{"rope_theta": 24800.0, "rope_fraction": 1.0, "qk_norm": false, "tie_word_embeddings": false, "init_std_up": 0.0484, "beta1": 0.95, "decay_fraction": 0.809, "decay_shape": "linear", "max_seq_len": 128}
Each number is 500 + 25 x the weight over the matrix's rms, rounded and kept within 0 to 999. Layers, rows and columns count from 0. Numbers have three digits each.

# up: layer 6 MLP up, 256x96, rms 0.216, rows 151-206, columns 0-31
# down: layer 6 MLP down (transposed), 256x96, rms 0.207, rows 151-206, columns 0-31
# gate: layer 6 MLP gate, 256x96, rms 0.22, rows 152-207, columns 0-31
up151:510495505507486520469508506520481524499499472480473524509501517502535488458469514483519538492482
down151:513493499471491455526495470506471487466517481445491481499477529486513462533499535499496495542530
gate152:477489495481480553476515483535540544470476516530541463488449511523502523466504484515464504472509
up152:493457496450528475485447512558491504487473476503498508495489521560522523493471497495505471577498
down152:502563520529468505499524535476502536513500455507470542478499471446506500518429525496482479495515
gate153:522541511504490497544510522493502515496491559516505493504488481491519545471463500505518503477496
up153:485521490444512509528477531472522524487466504473500490542540505544484546466517527538468473527464
down153:506522473518482468482500491500488501548526559549535511498467513487507482488538493519501508478539
gate154:538461516488473522540463540493472526505514479499498504514502535473502483491483489526518490467491
up154:514489457507493473495528514476482474495502529519484524495510479515477525524494496457467491514570
down154:496464468513486513525497513519477461490495541515504511501509502455521485501479544531497495515523
gate155:500543485505493470520496517507508516460441483481457489508512488527502513475505521566507464531494
up155:507496512498495526474504508465455450522516558511507466499501518495505512520445495435495468505456
down155:490418476486489493504556534478517561516543492520489499507504514482476499511511483502492567487506
gate156:496528484511530547495476498488461516471477472514474510474475486487536525521497485524494521493527
up156:492528494544502559500459522472451489496511515507452531481539453468511497497523494506512487484520
down156:504502519507503441491478451537522481481492472542497487527479527500524538529530523529456518554482
gate157:498505460488508520510518473477504485500511469516503540534498512495512515478497502476539523473478
up157:518493509504490478502494507466477443511510491430483511477499509480454486516500450524513534484514
down157:511491504499483489503505468498496451466505494510486525524530493448469489474497486484470455525542
gate158:493467499500480490498482531526520485493495522480496514564487523516533466502470480468497527520486
up158:498545503530467434518460500521501525484469467497483537507531469472480471492515501484497511500476
down158:549488517474557475525488438517498474545466523477447484507523531519435477515465492500520506500522
gate159:496438485525477537456491546527490495516482508512464484495481488470503452476524491511480518514483
up159:453502503443544518456522491518516495492475474467501500472464475552494501465511500452470503487539
down159:527488532496471500510509506508483517518462500502469474521499542499463467466548480516471484545545
gate160:515506473529483512511487483510482525495493496547469494465526525487563486526474464499520469484485
up160:450448449534519496474540519503467497494488495485461520495493470508512493522522522496539493444507
down160:513515470478528533521492497457489524489497476478465487454471501532537475489495488503510514475511
gate161:503530534464500511549474487538467466530481490468472468445521473458538515459493523504517532479494
up161:535480512484463505471438516497513488529504480532453500513496469507494495502468497500478486452523
down161:505482503496502487527512545518500484511503532488526488494516520480523479550493436490504519510466
gate162:509495499463471507444554482500489479520500487481481541498462497491574512464528502523521477566530
up162:537469491474516474517498477487490518536522499464507461525504474512476487513497508527528482512509
down162:542542488478532531511471543520520471485488524516482458493513472482439510491453488533481519528508
gate163:502500514478549489492519499516521532501470445513422527489465507518478503463514477452517467503492
up163:512516501502533479554476491521493491467521528563539478520501424517521531514510497485500508496464
down163:527524456500502499484490551462513515493486516505500528478520496519478503477513473520470488483535
gate164:536511517512491483533518461466502499507502451470498542507450510545526524500463493499554484519500
up164:459506490466504525512483530525504503522509517485466502475538510506437464513500487461475496516527
down164:505450480484499503474508484522528504493511511470469490512500462516496501515534445515491523542453
gate165:509499540514508505478537483513476515574507507504519508500528484476499499472483505515487487497466
up165:511467474490490536500524454500509498557496501513535483502502532506492528491513492480521509570485
down165:515496452475514445510459508501500467487483512547511504413482448502517492495492459495473510501531
gate166:468484475519491455506505501475456484495502520511455518460511505540534490534504466476498534518485
up166:471493525463517486524539489441520485487512497495478509490486469524499491487486501521530472503499
down166:547494475482496462475536490500533535516498509472492492492508514532458466470522482509505549517486
gate167:491454488505518480516538544480516483495489543491530511472477461536467509513529565538485516519493
up167:499465499500494506507467472522497533501490528471500506480568502522516461480537521482489489506494
down167:487488463526474498473465525450531504504541496510460547509493517452503510500498476494471482500454
gate168:462506510492519477484502508474486503473504459486526492506514459534517482476465494527503495539522
up168:503472496454475507520543486512512472505501541531456513491486564507464507501513510459513481527456
down168:450467483486523535497536472518537497482488514468493516484514551523448559504512535524482527496464
gate169:502478449519528475482446484476504547469503473465501520487496476491525503482489521477482461501536
up169:496510528498477489497487494457490486532496507532502510448518498489491531520470504506508496500516
down169:474481517559479569489517518524519450520486508508483488488521489511479506495470500501522501520491
gate170:534517488490490538501515432494517442550525538502487492489450539499480508480483490512519504493509
up170:516483535490553498507469490527452465510530501492472528506511491499519478514516496453468510472479
down170:490498487535490454485479499507484502485441522500496489508508478473508480488497459513502513513516
gate171:506507505480463520496479488546500496529478513477493442472494525480503529473444510529484478462478
up171:504522506492521485502518491516496517503486508503514495539520503496501481479511512481451539477534
down171:542493475555550520479490543452532480531487504485511472513503507492487507512514470501504464507450
gate172:519460515529503508493488525508504534505536546498509501489555535473518497506530438550508495471459
up172:496496456462513493479497478531556467506489463519496489523453530514512531495484484509519522562531
down172:510500478506481524487492500526528525482463520484483424510487530514500517462468499520539477481514
gate173:507511484447518526472485514464549527498470555523523502506510482530551472477462483524489500505443
up173:492544486507468477501485493481512461497489488451479558485463514540479534504457483505462509535502
down173:483515498500489487498506582492513502483496484520501500509491450478465514533506485549525492482521
gate174:547474494529477500517463508497474484464494478481476575493512496535465473490431501467487491484536
up174:589503511527547483487499515516531511523486461549545488524529507484482521508461476488478526495515
down174:515477483528517472498453474521561493475509513475510480484494510474514552441541499490513499464520
gate175:505475546510552504479504524481481515522514496486494508490501516513522505478486479500473485508547
up175:545490513452531504492554517517496495487490512498503460497504514518499483517469513519532480509514
down175:474539495489488513474474458491490507500464464479474510515491500496483486559532502503505476484515
gate176:484524531532498500520513489510517487479485478492521513460458492489508527475465479496509508480489
up176:491541513489468493487473519513508481472496548508483508472513479501522484454452474518515484500551
down176:467516531541483488473458508449486493487494486517486486463492486519469517471505508473506482492505
gate177:541438472478511499550464486471515484514466454544509478515512456507508510481493487519534465508522
up177:504506568524510490494509520498473539484527518475540499483529475509499478519512477472485557462570
down177:506508490497544527510505528523456457534458491441507535505467530518542493530518492487524536472552
gate178:560466490547522513509500510549464545480451503491483544524481547512485539471518475502500468536512
up178:514549533458466492486480508490504488514505493471458547488503486476524496497466494486506480453467
down178:529526511466529482506537464487490508519525529498509507508436531447506538514485509465460462440462
gate179:486554495485530489428484501483521525464468462488513511507512502467540497536522492503494495459487
up179:526500474502505552452519496532474514490517504488468500462543521465496520470459466487468505509504
down179:463524487504479515524479526492527500532507519443478502539428480504502517535513499480488502520454
gate180:483510515503482477499533517531511531483512504477533481482537504480496524492527476478511459501486
up180:432554522466510473498542511488542479472508447528487494560561481524485508507498502511458538491512
down180:497474548472486518487536514499525514512491493482504506523555522472504523517526486474485498512521
gate181:457510484507484528512512495510478468500496517512449461494500533458519493540458513452490491496507
up181:499511504496492504505485531493552514499507464462495473533545529454460513475506525522511490498505
down181:474496516516521476488515482551503508529546516512504475497502480516504470493496494508479500484521
gate182:526498461516520538499533452511518517487490539496519478477487511497530563487453495488481489548483
up182:497519461528516451549488521519517524499524534531536507502462477483512500488486510501465488482512
down182:475475515532521498457514466480491458469528494472482478534513496467516510516513516485491453524542
gate183:555458458498499554554495496518528546490471470510519532491516520539497526542480457500510485499458
up183:476524498495545488489507500477492498534497495523484493531494535491518533468527457489508536513520
down183:473473493525418476503466502521473486492512487548482493521578540518477467496507542480476484484526
gate184:487524496507487491462546507485499475488487503518497502517509498519533464511518521471503475487492
up184:488513462512476522486485478531521460484528518477488523513472496494504519488494497493545499519471
down184:528500524517532535497487469459504506515475509503508503469535468493524498488479489490497486496520
gate185:496501507504509493514463498498507500505531550513479491530500535535496529465483520492525470503476
up185:486511496490505486453499498489499498475518448472526493526482535437488515505521514549506467545476
down185:531503519486489456491479510451460444505542504439472504473549500501479520502523505500466541493475
gate186:511527499437500554529533497492496480506496536508476525503477510508523461460490524507481464540535
up186:523511476464553518468499503469477542473491533526479478482519519498478499511525477522513491511477
down186:502475502536445467509480521501531452518497434507478522446513487504479506479496505500475452522516
gate187:503471474450544487536518469477528470514493494515503539476491513475540519484563494502514488465539
up187:508495491478512474528496505478564472505498488458531489449506502521463464501454500474446500520544
down187:443522527502465484483461483505477455465504471478454529525500524498483513537516504467504498524520
gate188:502492468513546499548489505498489525465455501464495547471498480556509538535493474444498477510502
up188:444478480487538501534481455496506464486506476528517493529522512538492461503526561491505497498503
down188:495490503500491511478561511488503503469481471471519498514473468504539481486477517539503492464489
gate189:469539505509516483524498485529525492503568523491530480492499530532500525500486467482502479507471
up189:515495465502450484517482486522463498521528558492466468557483526519507498490478497475510518473463
down189:480510477498516520521454489481531533475499508466492501458471484487514477471481512477515491491505
gate190:529511504482517550544533524494503462503465515491494519495452507531495512489445458551549497477496
up190:507493498521501506478512470510567506517528483555516474517504496493505460536542510486547505531498
down190:445486519528496516490492499511477538458522539508517444537490532484511470530479457451510503497491
gate191:482499511532528497527532523461486514520489524524493510490472486487497506506543506550519514473520
up191:492504512508474507480480494479491505481482510510538493506498518592496515543491476560504506479501
down191:470539518509513443523515446505464516538536498482468435509456505486526512476492483469509522499489
gate192:510491478517484494514472490519509515462501474471460495455479502518514488487488536475498506520461
up192:492504498472481471446481497483493529484497555491461500474499484498478496476519435478457523486421
down192:485502489511459480526435474506509441503449512541466490469517464511479515540489472478481462481439
gate193:531490455487511519513490490472490500507497525539516518469532516504501502494535478519486484474500
up193:473474477528524477517500477515521492500530515486438482498518500520462532536471502485498494491536
down193:541518495471439449489507518482443492494487495476475532482542525493512529531481481521462485521520
gate194:476485539548488501489530507492481536562459482531507505492569485481506456456497480478483499475517
up194:522532484508530494468469528502542483505531486531507516476488507511505560486509506515532525506508
down194:482473504517479515506499493482514536503524464511503521507550501472535484532509503466482495469466
gate195:515512496460503487515495512492525493478433485489489453475527491506469495470511486509513525493499
up195:527502482519506488519488510560499494518471529476515500499483469503487485505491526533476554468550
down195:519512483516507529520460546530511547491510502479478494491492490517503475467487535477536526477499
gate196:502494518472485512472516552505532474507512503496460521490499496467501493467481510458497547517513
up196:470499504469550495536493534487496495473467459440493492518523488528505504519541498487535514478513
down196:488510519481501503490481479507493472474487464500514440518524485496497498519474517514457481541513
gate197:568532476509493523521487542521485472487468493512493518462492482476505515506479473518533462457517
up197:525487489466521548506525513502543477477523468494549483508460469467469496518477516492531489531502
down197:436529511468480541508504510527481485510447526459505495551450471529480499497517564524504504486469
gate198:564449520517510503514478493519559517491527505496494491503502456502522484509498523493551512512497
up198:511538519489505498493505549467499523528516506478478488511513491538525474482471514441533511516543
down198:550533468505518498466503483503512563496510509539488504540462461545520463501506493481484522472484
gate199:493461484538528519518503486524490463498503525524483536494459550469511482539510457496503511497504
up199:495488487509499494550515501498540518510529514514541501533511507488478514475530484466454525504505
down199:495467468518460484448505515483506538517463465475469490493531467548483513535467479517491466448469
gate200:497539478491452493529479479454478526511477518502479525464523502533536487471487516532468485517505
up200:492526496513510519491469503524522521485495520526463484517553489533527492484513515459509497476432
down200:489535489477440482493507520518508502439499493498513516534474498446473455523520526522524456520539
gate201:542511473498539508500471500506502477520469455529521506481473487454504511449510508463507498511484
up201:520517487495517497476471533491534532482495524463498467490488478511510491504548482515484470506504
down201:512504485497542491491496511500528495516506484499521488520526522490447506490511475511513476484479
gate202:497476460482495541500488501449512510520518468526506485478510512516512457470512479520537491475512
up202:477500466475501480483497522494479509450535465501492477537478507517505562487512536516517478485514
down202:514479534521469501525491491513519486487503478472500492516519524516497505474456554494496491471517
gate203:514496486470462465498451487503513492492483486472457502496497524560476527465483515532529482489523
up203:528475543472507507528506494476446494474478499520540523523498489466509448516514502526523491503509
down203:466532517459517484484538500482499529482510503537518457472493492482556512544515490470488497485526
gate204:540514503550502464508477520541508547468494503462478501526483505478516497493494498512543511517516
up204:479499482444517527504502476483532487541498507499488494484549534544484537526520494538513518550500
down204:500491492504535497477507530479481529518514490536461519508492477482504451478508516528512500480494
gate205:490518538470521486464481524548526462502496526525511475529508561544500511517495526520496482497530
up205:461519490506536487485517472479519496499518472485505522485485529519497504521470528513501478462537
down205:523482491517464452467547507527477512493497509521499509508516494503518523471483483527488482506491
gate206:521496496524527537457559494533514499480470569520479527524503530502519521495498488468489466487534
up206:506487523533497454487503469485534491524483449499485491495471492530482469496509499552524511518494
down206:444490517520469479494494432462515456474510498494531496517474439506474434505510454485500469498476
gate207:554471505505541486494487536487503494487485533509524509494499510521487459533482501529559498464532